config = dict(
    d_mlp=512,
    activation='geglu',
    norm_eps=1e-05,
    rope_base=1090.0,
    attn_scale=0.177,
    parallel_block=False,
    init_std_qkv=0.0445,
    beta1=0.95,
    weight_decay=0.16,
    decay_fraction=0.92,
    decay_shape='linear',
    batch_tokens=[32768, 65536, 98304],
    train_tokens=273900000,
    dataset='wikipedia_en',
)
Each number is 128 + 24 x the weight over the matrix's rms, rounded and kept within 0 to 255. Layers, rows and columns count from 0.

# layer 8 MLP gate, 512x128, rms 0.114, rows 0-199, columns 32-63
[[ 91 192 116 132 150 130 152 107 122 110 104  96 134  99 162 141 107 117 113 116 144 106 110 105 128 130  91 122 114 153 135 123]
 [138 142 115 187 121 150 143 138 154 151 100  98 133  69 163 113 100 152 193 110  97 129 130 164 139 145 150 118 147 119 118 143]
 [129 125 170  83 130 145 106 131 100 148 124 118 139 118 120 126 142 154 125 112 159 136 165 133 140 133 107 155  90 132 145 113]
 [141 148 125  98 196 126 131 140 137 138 141 140 130 150 140 127 110 119 114 116 150 130 166  98 177 138 131 133 168 100  95 129]
 [142  87 156 178 140 108 155 126  94 134  97 123 105 161 118 136 146 142 161 157 151 163 137 137  96  76 126  97 120 147 111 128]
 [120  95 164 107 130 132  94 112 109 152 101 160  86 184 148 108 128 124 118  89 113 105 150 105 143  96 146 128 140 125  89  85]
 [135 142 103 114 129 117 162 102 166 139 160 123 129 124 142 136 180 140 116 127 136 125 134 106 110 136 142 134 113 115 112 131]
 [139 163 138 118 110 101 124 149 147 153 120 183 133 145 115 162 107 130 132 134 146 137 111 123 179 117 119 131 104 152 150 113]
 [135 136 135 138 111 109 169 138 137 115 107 148 101 114 116 138 153 138 145 166 146  97 117 120 117 149 109 144 141 125 140 148]
 [146 133 162 172  95 103 131 153 144 126 108 159 129 160 154 110 164 142 112 111 147 174 118 123 128  97 118  68  97 132 124 122]
 [104 163  96 131 108 174 115 164 135 129 120 136 140 122 137  92 105 129 119 106  53 113 141 117 151 110 157 129 103 137 128 133]
 [130 149 156 134 118 119 113 109 147 122 105 150 115 120 161 140  91 120 160  98 124  70 129 110 129 141 133 116 145 154 133 133]
 [ 90 103 158  95 151 125  91 135 118 163 157 137 123 111 111  85  99 121 100 169 132 129 116 106 122 138 147 152 142 109  91 140]
 [141 108 128 138 126 152 104 142 177  93 140  98 129 142 174 106 109 147 114 136 120  99 158 108 137 108 151  91 148 115 114  84]
 [131  95 155 139 137 174 173 100  85 127 120  97 171 119 122 121 134 126 134 120 158 147 127 112  80 149 172 119 129 104 122  95]
 [132  86 183 135 110 133 125 111 123 145 156 147 161 123 104 153 117 127  98 152  98 151 114 156 143 125 115 119 151  91 141 116]
 [117  94 141  98 145 128 135  82 132 121 174 123 136 154  97 108 152 111 121 125 159 127  81 142 131 156 117  96 108 152 109 132]
 [134 126  99 114 120 101 144 162 120 135 118 143 120 107 137 106 120 135 108 115 132 116 134 130  83 138 128 137 165 131 146 171]
 [120 158 162 113 176 131 140 105 123 120 200 126 149 120 145 124 166 125  64 164 153 104 132 120  98 142 115 104 101  87 135 130]
 [127 100 118  93 127 150 123 125  93 128 127 148  96 142 163 122 126 155 122 158 125 142  93 132 105 105 133 124 108 139 119 154]
 [156 123 139 108  97  98 107  90 120 130 150 141 111  97  90 143 134 142 109 131 139 137 131 170 124 115 109 155 128 135 136 100]
 [ 93 101 168 136 156 117 124 139 157 126 150 143 115 154 151 120 114 166 167 119 140  84 155 136 102 134 135 117 178 135 135 208]
 [133 139  87 187 136 126 146 132 153 164 115 139 111 168 122  92 158  98 157 154 155 121  81 130 142 124  87  96 166 112 158 135]
 [122 171 129 138 143 117 124  73 107 124 104 114 154 137 184 139 147 139  87 155 156 121 159 158 119 178 123 121 141 135 139 116]
 [106 118 143 133  86 143 133  98 132 198 141 182 109 170 133 107 101  66  96 144  98 113 153 176 120 109 112 113 168 133  97 128]
 [134 169 125 149 115 134 123  93 119 138 117 169 179 135 146 147  89 174 120 131 104  94 115 101 129 151 148 145 136  86 119 136]
 [133 133 108  87 143 129 145 145  80 146 134 126 130 131  98  73 135 140 127 142 107  88 114  83 108 126 143 114 129 137 154 120]
 [136 142 145 121 153  79 143 151 126 140 152 135 108 105 156  82 121  75 171 167 128  91 115 101  98 185 123 116 118 113 111 101]
 [169 166 157 120 154 135 171  94 116 135 141 151 106 119 125 148 157 126  88 124 174 107 181 129 143 138 149 124 123 160 150 122]
 [161 156  95 163 156 103 118 122  95 125 108 173  74 132 158 140 141 122  90  98 127 150 119 128 100  85 134 136 124 131 121 167]
 [ 94 115  85 126 135 128 143 137  98 142 161 112 145 160 113 148 135 131 162 102 117 145 125 138 129  89 126 174 134  97 119 103]
 [117  96 133 131 124 139 112 162 156 154 116 138 123 132 139  99 114 108  90 173 105  98 133 110 130 140 116 110 146 116 135 108]
 [123 139 125 132 160 163 159 142 146 113 159  81 109 141 112 121 142 130  97 138 186 125 118 147 142 110 144 135 146 160 107 163]
 [201  72 123  77 118 126 131 170 103 170 127 109 137 152 144  78 145  80 101  86 101 102  72 149 116 151 147 141 100 134 141 111]
 [143 145 137 160 122 131  89 112 101 108 119 119 151 138 132 125 110 117 129 174  96 119 132 110 147 161 115  91 159 139  87 108]
 [104 124 115 132 159 108 152  95 122  80 143 140 122 118 135 122 106 131 166 141 149 182 110 107 125 107 143 153 136 124 175  91]
 [176 143 127 131  92  78 152 102 151 135 117 130 119 160 131 106 125 118 111 131 128 136 130 133 133 174 146 180 144 134 151 139]
 [111 109 133  87 134 107  80 147 161 191  94 143 134 171 182  87 145 113  86 136 145  98 131 144 138  94  88 154  96 131 151 100]
 [148 105 157 117  94 104 132 149 150 131 153 160 143 139 144 125 138 121  99 129 101 143 147 129  80 160 127 109 121 135 160 116]
 [149 146 145 148 113 136 109 112 135 113 124 126 137 155  86  93 139 104 107 126 166 112 134 115 118 125 176 115 142 117 163 152]
 [179 184 133 156 109 111 109 119 154 144 154 122 164 186 133 163 133 156 137 148 124 113 140 139 147 163 146 128 135 102 143 139]
 [159 109  91 143 152  74 140 147  76 138 154 182  87 133 116 123 163 100 143 132 109 128 115 156 116 111 146 135 127 119 104 173]
 [118 180 141 130 154 151 129  97 135 113 117 134 146 121 139 113  91 168 135 166 140 105 122 119 120 137 110 156 113 171 139 115]
 [146 148 126 104 145 136 180 102 160 105 160 145 129  79 134 200  95 159 135  93 123  96 120 159 132 152  83 109 125 130 110 108]
 [151 137 121 116 101  73 153 160 101 122 170 124 124 120 118 137 132 134 149 147 113  91 120  85  75 125 151 115 106 113 101 111]
 [130  87 128 130 144 131 166 125  84 126 137 134 162 148 137 150 101 126 117 123 132  91 159 109  73 141 131 125 134 145  94 119]
 [150 152 146  91  84 120 167 134 139 125 104 152  61 174 135 152 129 156 101 120 111  93 128 124 140 113 137 137 100  89 144 123]
 [142 126 102  88 163 157 186 119 128 149 144  91 123 152 123 142 148 160 142 121 136 106 100 123  72  83  86 187 111 158 110  79]
 [123  32 141 157  91 161  59 159 120 154 143 105 148 153  84 122 149 113 117 154 122 121 102 109 103 127  72 133 122  97  72 131]
 [118 103 141 128 130 117 119 126 132 142 123  64 104 120  84 133 156  84 137 164 109 106 131  94 130 146  96 138  92 139 145 121]
 [150 124 143 160 123 135 102 115 127 129 159  97 170 133 146  90 124 123 109 123 113 123 110 112 129 119 138 127 149 122 101  96]
 [111 111 153 147 137 148 145 107 130  89 104 123 116 123 120 140 107 136 111 119 143 130 128 120 118 153 156  98 155 109 161 195]
 [ 98 142 116  94 131 157 131 138  83 109 112  96 168 106 138 118 120  92 110 126 145 140 150 139  92 108 107 103 101 129 155 123]
 [114 156 139 131 132 190 158 102  98 129 147 149 125 115 136 157 128 156 118  93 130 105 104 112 170 150  97 134  91  99 130  90]
 [148 121 171 138 161 121 134 134 121 114 105 168 123 153 141 178 145 116 201 138 137 144 133 173 117 145 187  86 150 133 136 155]
 [ 81 123 137 106  86 128 108 118 129 144 132 143 152 120 138 164 154 129 141 136 162 129 128 126 137 133  93 118 125 137 131 146]
 [102 106 172 166 126 113 111 123 103  99 109 133  98 168 105 141 141  67 133 145 147 128 111 171 121 127  77 155 121 132 153 145]
 [167 131 106 120 139 135 133 133 108 151 122  92 139 153 141 111 107 123 147 123 126 108 183 109 120 127 102 153 101 153  99 106]
 [114 116 167 124 123  98  73 112 116 147 150 110 181  92  97 121 110 129  99 190 100 134  98 108 177 113 110 137 122 118 143 120]
 [161 121 109 164 184 118 127 123 137 109 139 104 131  99 148 141 133 172 146 157 140 133 139 152 143 133 155 107 123 110 132 156]
 [105 148 122 123 190 127 109 111 181 113 138 177 114  90 175 150 110 136 161 127 132 149 171 157 152 130 123  98 122 131 115 135]
 [158 139 129 105  76 156 150  85 137 151 179 158 168 159 139 150  98 100 111 108 135 143  87 150 142 148 155 106 172 153 137  82]
 [159 165 141 145 138 106 114 165 126  97 152 107 113  97 124 157 111 152 127 119 107 192  81 133 145 157 143  98 144 102  88 149]
 [136 144 120 150 124 113  93 129 145 160 139 135 118 131 129 114 108 132 109 114 141 135 153 102 159 153 130 144 113 120 134 125]
 [122 143 114 107  98 136 144 117 155 159 113 162 149 143 144 115 135 156 109 169 124 139 156 142 115 141 119 140 128 158 116  96]
 [143 155 129 126 135 130 103 146 148 156 134 128 166 125 118 168 113 104 111 134 143 119 153 110 130 116 108  59 138 139 124 153]
 [148 128 152  88 165 149 121 127 113  93 122 161 181 143 116 135 107 123 132 179 122 166 150 116 143 129 111 157 123 125 100 156]
 [139  72 123 121 126 134 154 168 147  96 125 138 128 139 112 115 111 118 137 138 113 139 159 160 151 112 121 101 130 123 155 167]
 [180 106 157 118 114 107 124 118 100 119 102 127 139 129 113 130  72 128 129  38 148 154 116 127 150 149 127 149 144  99 123 122]
 [145 134 110 148 110 189 166 177  75  99 155 117 154 130 141 139 139 148 109 108 123 140 115 117 153 109 153 138 111 105 104 145]
 [159 122 132  82 105  97 127 146 142 154 143 148 121 161 111 144 162 101 141 127 151 150 125 110 150  89 137 146  83 123 135 145]
 [117 157 149 107 113 140 140 132 120 132 115 110  65  86 141 104 144 149  94 175 129 115 136 142 160 122 169 118  98 132 135 157]
 [103 136  96 138 160 109 125 147 105 138 130 178 129 103 100 119 133  91 146 142 154 139 148 110 116 128 161 126 130 120 108 133]
 [113 139 104  84 144 176 105 102  94 136 116 167 146 119  96 102 136  96 137 133 107 126 120 104 100 137 157 147 141 138 125 101]
 [101 142 106  62  97 146 114 137 112 107 151 109 101 135  97 130  84 171 155  74 180 144 116 121  99 144 152 134 130 142 129 107]
 [113 125 102 119 126 143 164 120 166 161 110 111 177 128 148 113 121 146 108 120 151 143 193 125 155 120 133 133 116 122 138 114]
 [103 131 159  90 137 127 173 178 124 136  80 111 130 104 172 100 141 157 133 140 169 129 154 125 123 113 143 104 113 162  91 138]
 [123  72 182  82 145 132 160 118 163 144 129 128 123  92 119 116 130 127 113 114 141 104 130 120 109 146 164 111 107 108 109 103]
 [129 173 143 116 114 130 133 108 139 124 119  93 124 125 105 116 131 125 128 164 116 148  87 169 135 122 184 109 118 147 129 126]
 [ 90 107 117 114 119 176 114 115 144 124 107 153 115 140 116 125 133 119 148 146 169 189 162 158  75 110 140 150 114 114 163 160]
 [100 131 113  89 146 108 151 144 146 163 128 160 142 126 116 120 101 102 158  63 116  91 135 122 167 162 141 136 185 162 189 110]
 [160 108 103 125 129 129 150 130 146 114 103  97 125 117  73 122 136 171 129 137 129 124 120  91 158 109 160 144 105 149 171 115]
 [142 146 129 112 150 151 108 106 139 100 141 160 128 123 118 113 143 107 147 130 136 106 129 137 116 137 106 186 134 123 171 129]
 [119 139  98 118 143 109 150 131 149 122 118 133 148 110 161 129 137  92 137 137 166  87 126 133 103  82 158 127 120 147 150 140]
 [133 132 163 123 124 124 145 163 145 131 102 140 107 100 139 115 132 120 146 156 147  83 110 186 144 125 117 122 127 138 126 128]
 [152 181 142 119 122 131 135 161 132 118 116 194 143 102 115 152  92 134 118 135 171 147 131 146 141 146 129 109 144 123 131 121]
 [ 83 114 115 151 153 144 131 136 113 102 128 115 140 129 144 157 149 124 147 120 131 127 150 122 123 142 108 136 129 136 142 164]
 [172 113  85 165 130 103  72  96 106 151 148 118 138 169 133 157 151 133  83 109 117 127 124  93 125 148  79 149  81 121 166 120]
 [107 139 112 125 121 106 155 160  82 114 113 103 138 135 137 155 109 166 151 118  70 120 135 163 120 133 134 136 117  57 129 132]
 [132  95  77 110 145 154  87 149 128 130 119 109 164  82 129 116 116 166 142 156 109 130 102  97 111 133 171 155 119  91 155 119]
 [120 126 119 116 149 152  94 108  96 155 101 112 131 190 113  88 141 141 138 145 135 119 128 172  99 130  90 120 163  89 108  96]
 [150 108 141 109 155 165 116 130 118 150 131 163 150 119 139 153 175 119 131 118 143  99 106 172  91 133 137  90 141  92  93 122]
 [141 135 104 143  92  84 108 106 147 153  99 113 137 127 122 111 165 113 125 152 102 104 135 172 139  93 146 161 114 111 121 114]
 [141  79 150 146 142 123 135 117 133 131 173 142 113 124 135 163 135 131 153 167 136 157  92 121 129 105 125 150 126  87 154 139]
 [129 111 136 125 121 181 133 100  96 107 104 183 131 110  84  94 165 139 118 154 106 145 127 156  64 120 173 121  95  92 112 103]
 [133 187 132 113 171 158 108 151  85 143 117 126 103 139 126 120 118 149 111 121 109 102 163 133 161 125 125 122 116 136 100 111]
 [129 121 133 141 109 106 100 125 139 110 103 144 116 147 135 118 126 149 123 126 120 135 123 107 184 133  94 139 125  83 129 115]
 [127 112 140 122  87 128 113 103 115 120 152 125 121 134 111 154 133 145 166 170 114  97 130 139 112 150 118 122 158 156  69 145]
 [135 132 172 111 128 167 114 136 141 114 129 156 156  93 123 131 121 156 150 114 126 132 135 119 120 116 103 123 108 116 118 143]
 [ 92 122 121 123 128 138 117 122  87 156 149 133 138 141 127 123 134 117  96 111 108  87  79 138 126 164  86 129 112 170 136 132]
 [108 175 123  72 151 166 101 116 119 155 130 133 122 104 147  89  98 101 126 128 118 127 122 109 150  93 158 103 122 104 132  98]
 [ 95  90 129  98 165 154 179 115 117 171 118 101 104  90 123 105 157 126  99 122 112 110 101 115 115 112 146 100 123 143  59 153]
 [126 151 188 119 107 117 141 111 150 156 149 162 122 115 121 162 125 116 175 114 136 133 104 190 146 141 152 133 103 127 134 118]
 [169 165 156 148  84 141 118 152 127 105 147 106 153 147 109 103 140 150 161 123  99 119 119 172 170  77  85 144 125 110 150 175]
 [111 154 148  89 158 144 115 101 146 156 115 112  77 130  83 118 131 120 195 107 116 105 156 143 181 143  83 181 100 129 111  91]
 [130 120 144 150 157 109  80 145 110 145 101 113 141 110 104 137 119 140 150 130 100  60 142 156 135  93 128  94 121 134 122 121]
 [140 151 105 119 105 127 152 138 115 173 145 156 134 138 147 111  92 152 116 142 124 104 126 117  95 117 117 103 127 128 151  96]
 [184 137 172 140 146 112 115 134 122 131  97 131  89 170 138 103 121 161 118 141 105 124  79 135 101  94 120  95 121 120 116 170]
 [179 159 132  73 141 135 130 143 127 129 125 161 129  99 154  85 120 113 125 123 142 128  97 172 167 114 135 112 113 124 181 113]
 [153 121 145 154  64 131 106 128 135 143 113  93 114 130  86 113 114 153  99 129 151 126 112 178  99 164 127 123 105 158 138 164]
 [110 112 130 132  92 168 137 113 129 137  96  90 149 110 165 126  85 134 114  90 164 155 169 107 104 117 127  94 136 121 128 123]
 [146 119 157 125 116 128 131 145 143  99 155 148 100 129 151 165 150 154 119 150 136 156 114 144 108  98 134 152  76 128 142 122]
 [133 127  74 150 183  99 174 103 117 162 135 160 109 129 130 112 112 136 150  89 124 111 109 105 157 138 121 110  94 136 151 123]
 [101 168 104 147 133 155 120 125 183 132 137 129 151 113 131 139 136 103 105 131 124 146 145 140 145 107 124 146 132 178 104 121]
 [143 115 156 139 111 137 113 101 113 166 125 108 163 124 146 126 125 158 103 158 127 126 103  97 135 122 133 107 139 146 129 148]
 [127 171 137 115 102 134  94 110 146  96 131  94 132 126  96 115 133 109 114 137  86 163 123 146  99 123 111  90 120 150 147 171]
 [151 103 147 156 139 135 163 138 144 153 138 103 126 161 142 147 125 112 122 170 113 166 155 169 115 111 116 126 105 156 111 109]
 [155  84 157 150 138 146 103 115 138 107 104 123 112 137  39 116  92 144 130 123 138 123  83 127 107 121 140 158 123 141 102 141]
 [144  81 116 151 101 126 161 124 162 139 127 136 116 149 113 161 146 111 125 136 145 127 104 122  51 114  76 136 147 154 116 135]
 [148 125 175 123 120 119 136 122 116 118 122 171 116 160  98 121 144 142 163 165 121  86 135 104 103 113 158  60 120 126  77 123]
 [144  88  86 124  91 150  99 127  57 152 132 101 123 124 121 123 130  93 126 140 143 156 140 156 171 115 128 152 106 176 133 120]
 [ 77 149 127 128 118 144 136  82 172 171 159 125 128  98 153 127 160 125 114  90 153 143 119 146 123 138 145  97 167 138 104 137]
 [124 174 143 152 122 129 113 136 136 154 147 112 113 109 131 172 160  78 138 133 107 131 111 121 126 159 185 130 162 112 138 116]
 [128 135 145 112 141 119 151 146 163  72 173 131  90 108 162  67  96 159 163 129 138 108 127 137 101 137 116  87 127 130  95 139]
 [119 116 163 105 133 147  92 119 120 173 156 162  93 103 112 159 154 122 113 114 167 156 160 114 111  95 116  91 133 124 121 166]
 [108 122 133 125 126  85 143 124 101  98  97 152  96 131 138 132 171 103 144  95 138 123 115 152 113 100 124 128 156  99 135 151]
 [150 117 111  88 164 122 121 112 118 103  82 131 140 107 110 122 148 154 134 109 121 142 123  93  88 120 118 167 159 127 134  87]
 [184 140 135 176 118 135 153 163 118 141  94  97 144 113 162 180 186 117 184 113 179 169 126 143 144 169 140 188 124 107 150 120]
 [151  97 134 119 153 123 136 106 103 115  88 168 123 112 126 113 127 135 166 128 144 141 166 120  82 147 129 142 104 147 104 120]
 [141 137 139 133 138  99 141 133 111 147 100 164 162 132 130 136 125 134 173 130 158 129 172 119 155 111 105 168 147 131  66 153]
 [124 143 101 114 150 128 124  83 134  81 121 144 112 108 100 151 147 123 133 143 148 137  69 136 114 134  92 168  98 166 126 111]
 [119 117 131 123 126 120 108 129 144 119 143 104 149 123 106 145 126 158 123 132 110 105 106 142 151 130 122 142 165 119 108 117]
 [100 118 152 121 123 105 123 141 127 122 143 153  85 132 109 199 131 125 123 132 122 131 129 144 145 130 129 175 107 147 132  79]
 [152 146 115 109 138 170 137 154 134 157 134 107  92 112 163 136 119 135 123 144  96 125 112 100 115 133 130 163  98 119 110 147]
 [111  84 162 119  90  81 129 111 148 142 105 165  97  92 133 157 167 115 135 155 132 128 136 133 177 131 120  99 116 149 164 138]
 [154  86 143 109 106 119 133 157 149 164 152 151 157 147 139 133 175  72 145 146 158 153 158  79 144 124 110 136 146 124 164  94]
 [107  94 149 173 115  89 141 130 125 128 121 113 118 118 137 103 158  99 162  98 126 134 106 119 129 110 150 129 148 106 165 105]
 [128 129 131 108 136 110 131 142 120 140 146 152 115 135 121 100 147 119 150 125  85  78 114 145 133 124 122 127  88 123 176 119]
 [152 175 125 134 133 178 146 114 112 161 131 134 109 132 152 122 136 124  98  91 133 100 112 102 114 167 129 140 134 100 148 117]
 [167 115 148 141  99 113 133 121 150 181 127 147 146 129 137 126 135 158 122 176 118 103 150 137 128 124 139 157 159 113 142 155]
 [110 155  95  75 179  28 100  73  86 129  77 130  98 117 103  95 112 160 124 116 138 124 142 116 116 154 111 115 123  99 158 100]
 [118 102 169 137 131  73 151  90 124 116 152 135 148 161 129 128 117 131  95 187 124 147 112 116 133 164 119 108  88 117 138 110]
 [165 153  96 108  97 123  93 130 111 156 124 183  90 144  84 130 110 100 116 143  83 130 105 111 146 108  97 166 121 134 130 110]
 [122 163  78 154 165 161 175  98 142 137 100 115 143 123 159  89 177 142 110 181 109 135 123 124 126 145 119 178  96 151 159 121]
 [103 136 155  84 170 139 107 104 146 149 104 126 115 153 156 115 127 158 128 110 152 178 156 140 147 108 135 148 157  95 146 104]
 [110 149 113 154 130 157 136 159 150 152 150 117 115 139 113 104 111 111 117 117 123 120 100 143 119 107 108 162 146 140 141 117]
 [101 155 142 110 205 147 129 110 139 148 172 146 111 128 139 131 170 162 133 116 148 166 144 161  85 163 120  93 111 152 148  95]
 [ 94 133 151 113 116 113 127 119 110 115 100 156 144 120 170 134  96 122 137 131 131 186 127 108 157 135 117 135 128  91 124 104]
 [135 114 148 106 142 116 154  80 121 100  70 112 101 167 147 169 162 135 128 123 126 138 130 176 130  99 133 111 113 163 155 114]
 [ 89 137 112 145 128 102 180  85 155 175 118 124 141 147 124 141 112 140 159 166 140 137 143 114  89 177 111 119 122 110 115 147]
 [130 110 192 137 126 125 110  99 167 107 127 108 159 100 121 155 121 125 126 109 107 131 114 111 127 118 102 133 118 116 132 111]
 [116 109 145 121 118 165 138 132 112 141 152 149 115 145 178 117 164 156 117 127 120 143 149 121  81 105 111 164 113 130 151  91]
 [162 105 109 148 138 134 117  97 120 134  88 159 114 121 142 144 134 128 156 152 129 128 103 108 124 107 157 139 136 142 120 142]
 [151 143 106 132 103 120 130 109 127 131 176 152 113 173  57 112 117 163 114 177 120 118 176 121 123 130 114 157 136 104 144 145]
 [128 108 142 139 153 107 155 122 128 143 130 172 135 209 155 184  97 145 106 146 127 168 155 109 106 143 119 149 117 131  81 125]
 [169 118 180 116 134 116 155 152 133 142  95 122 135 133  99 128 164 122  96 137 144  94  88 179 140 152 138 116 108  72 117 144]
 [110 156 127 107 129  94  96  99 131 146 119 175 130 131 113  92 100  94 162 100 128 153 121  94 119 118 133 126 163 112 114 117]
 [129 135 150 170 135 116 121 166 118 117 134 127 139 150 120 132 121 115 130 122 146  98  84 127 117 117 102 142 149 174 123 160]
 [108 134 120 143 147 157 117 166 163 105 144 123 142 105  66 105 112 105 170 144 132  85 152 122 140 152 154 144 152 122 160  59]
 [ 96 145 140 132 169 186  88  92 122 104  73 135 153 151  91 154 129  87 120  70 136 146  96 164 146 112 120 120 119 164 156 115]
 [129 113 174 111 163 173 129  76 177 125 100 134 158 172 106 112 134 126 114 125 171 154 130 135 143 150 125 113 149 126  74 151]
 [117 104 111 172 157 140 144 185 127 142 142 136 144 131 103 117 118 105  89 137 132 119 146 168  89 113 156 129 129 143  82 117]
 [112 144 140 141 107  90  98 113 136 102  89 125 121 104 149 152 118 140 133 105 133 118 124 108  94  67 155 116 125 138 159 123]
 [146 175 117 139 128 161 157 116 125 168 111 163 179 105  89 147 141 135 115 111 154 112 145 159 108  96  95  99 128 172 122 114]
 [118  97 146 157 137 137 162  96 164 112 142 162 158 146 137 147 110 112 193  86 121 132 148 132 144 171  93 156 105 112 128 122]
 [132  93 129  91 146  86 104 105 136 101 119 166 130 153 151  99 115 134  67 117 137  94 117  82 115 154 110 116  79 131 150 113]
 [138 158 119 157 111 148 133 143 114 186 161  98 112 114 148 156 175  97 121 146  86 102 105 116  97  88 108 116 128 101 119 129]
 [130 137 118 150 142 139 119 144 115 126 113 104 106  95 162 179 127 123 134 138 148 119 164 139 111 118 149 120 110 136 124 129]
 [150  94 115 117 170 141 117 150  92 112 126 113 145 126 118 116 124 142 100 126  92 125 133  82  79 120 106 132 105 108 142 119]
 [141 107 109 130 149 136 135 156 110 130 124  93 125 110 118 105 155 120 118 112 136 141 131  98 129  74 129 128 117 112 127 128]
 [124 111 125 137  99 101 108 182 107 158 121 115  90  70 168 142 153 117 150 105 127 118 112 131 152 102 122 128 130 168 164 118]
 [120 159 136 143 131 181 123 124 125 105 119 133 108 131  96 112 101 115 176  90 122 128 150 178 163 124 152 112 132 133 169 172]
 [118 140 170 118 129 150 130  89  98  97 135 130 133 136  95  87 129  83 118 127 134 181 142 131 121 120 101 132 110 125 111 151]
 [ 91 155 159  81 141 131 137  90 129 149  92 101  83 143 140 157 140 116 135 130 125 138 110 156 154 118 100 124 142 107 141  91]
 [125 141 155 123 127 127 117 129 115 120 134 153 144  85 139 165 142 109 141 135 122 118 161 117 117 132 111 102 148 120 123 139]
 [121 140 148 100 131 153 131 164 131 114 116 150  62  72 144 142 124 114 132 150 175 128 160 114 157  92 115 144 134 143 148 135]
 [164 131 113 153 100  99 122 108 135 109 144  98 126 150 105 151 149 114 106 104 156 148 110 120 144 132 122 131 144 119  99 145]
 [143 141 147 109 159 122 111 131 101 129 126 116 150 141 146 133 102 114 143 111 108 157 133 132 111 132 130 134 121 154 157  77]
 [130 147 149 129 141 140 157 137 119  71 151 131 146 126 133 166  93 136 133 149 123 151  89 141 146 125 123 115 169 105 135 144]
 [134 113 136 117 114 148 134 180 142 115 135 140  97 138 134 123 110 102 119 122 128 126 132 136 151 124 125  93 161 105 145 157]
 [113 104 139 133 134 140 128 144 148 137 148 139 129 123 147 122 141 136 121 119 102 163 109 117  87 112 134 113  74 148 112 155]
 [120 115 128 108 117 123 135 138  74  97 130 133 142 150 119  93 188 152  79 105 136 112 179 100 158  88 133 175 114 125  96 126]
 [107 162 129 100 137 110 143 133 145 138 133 136 104 109 123 165 159  84  77 146 131 104 140 125 101  73 161 110 141 141 117 140]
 [127 111 151  94 138  90 117 117 117  80 160 104 124 129 135 151 147 135 137 161 166 109  61 108 161 113  97 167 142 126 129 114]
 [127 180  92 106 113 107 133 121 100 158 135 124 163 105 142 148 139 129 127 111 136 111 186 115 157 181 140 118  69 165 134 151]
 [147 127 118 150 120 105 100  61 142 123 151 127 151 144  70 115 131 110 142 149  91  91 146 184 139 121 102 147 122 152 109 114]
 [178 110 140 160 164 152 167 117 101 149 137 127  91  99  91 140 133 124  88 120 104  76 103 154 141 129 167 161 129 119 140 127]
 [167 135 130 140 130 157 132  84 122 108 124 151 110 135 119 149 137  82 144 113  96  96 173 133 158 136 134 141  86 127 110 135]
 [176 101 113 125  89 123 135 120 125 164 167 124 128 140 135  98 116 141 140 117  69 128 134 113 127  99 160 138 153 102 116  93]
 [ 98 115 172 120 134 146 144  81 148 121 139 137 185 175  98 168 182  99 137 135 124 166 112 174  76  90 130  87 124 133 165 134]
 [122 143 148 139  95 162 133  95 121 107 152 130 130 123 132 147  83 159 138 156 197 121 142 120 125 141 115 119 137 123 137  83]
 [129 173 117 154 161 146 115 139 103 130 109 118  89  94 122  88 142 136 151 118 143 125 141 145 134 159 123 116  83 169 120 127]
 [121 114 130 134 101 178 135 116  89 127 128 149 113 101 114 101 140 154 112 149 159 144 163 120 124 118 141 116 118 154 155 194]
 [148 118 116 161 116 165 104 128 123 136 183 148 146 139 127 106 111  93 111 134 106 196 181  89 144 133 113 124  98 130 127 139]
 [132 145 145 106 118 118  99 153 121 126 120 128 108 183 168  82 129 144 119 130 151 149 117  93 147 128 100  98 141 123 149 133]
 [130 104 126 165 114 150 133 144  70 182 170 177 149 115 146 137 144 104 111 135 121 109 129 171 107 143 159 124 127 138 113 148]
 [ 98 149 130 139 149 101 124  64 150 109 107 124 113 129 115 185 110 139 110 171 135 125 131 127 131 179  87  90 134 152 143 153]
 [118 101 186 138 146  94 132 176 145 142  77  94 107 132 168 138 180 100 160 153 159 124 104  91 113 134 119 100 156 111 132 135]
 [156 125 134  99 127 137 121 137 104 139 112 120  96 140 152 111 181 105 141 103 138 117 144  99  87 113 181  78 115 101 106 126]
 [154 106 124 131 112 177 151 136 130 108 140 184  70 148  99 129  93 147 167  98  96 122 106 117 104 125  89  62 108 120 115 206]]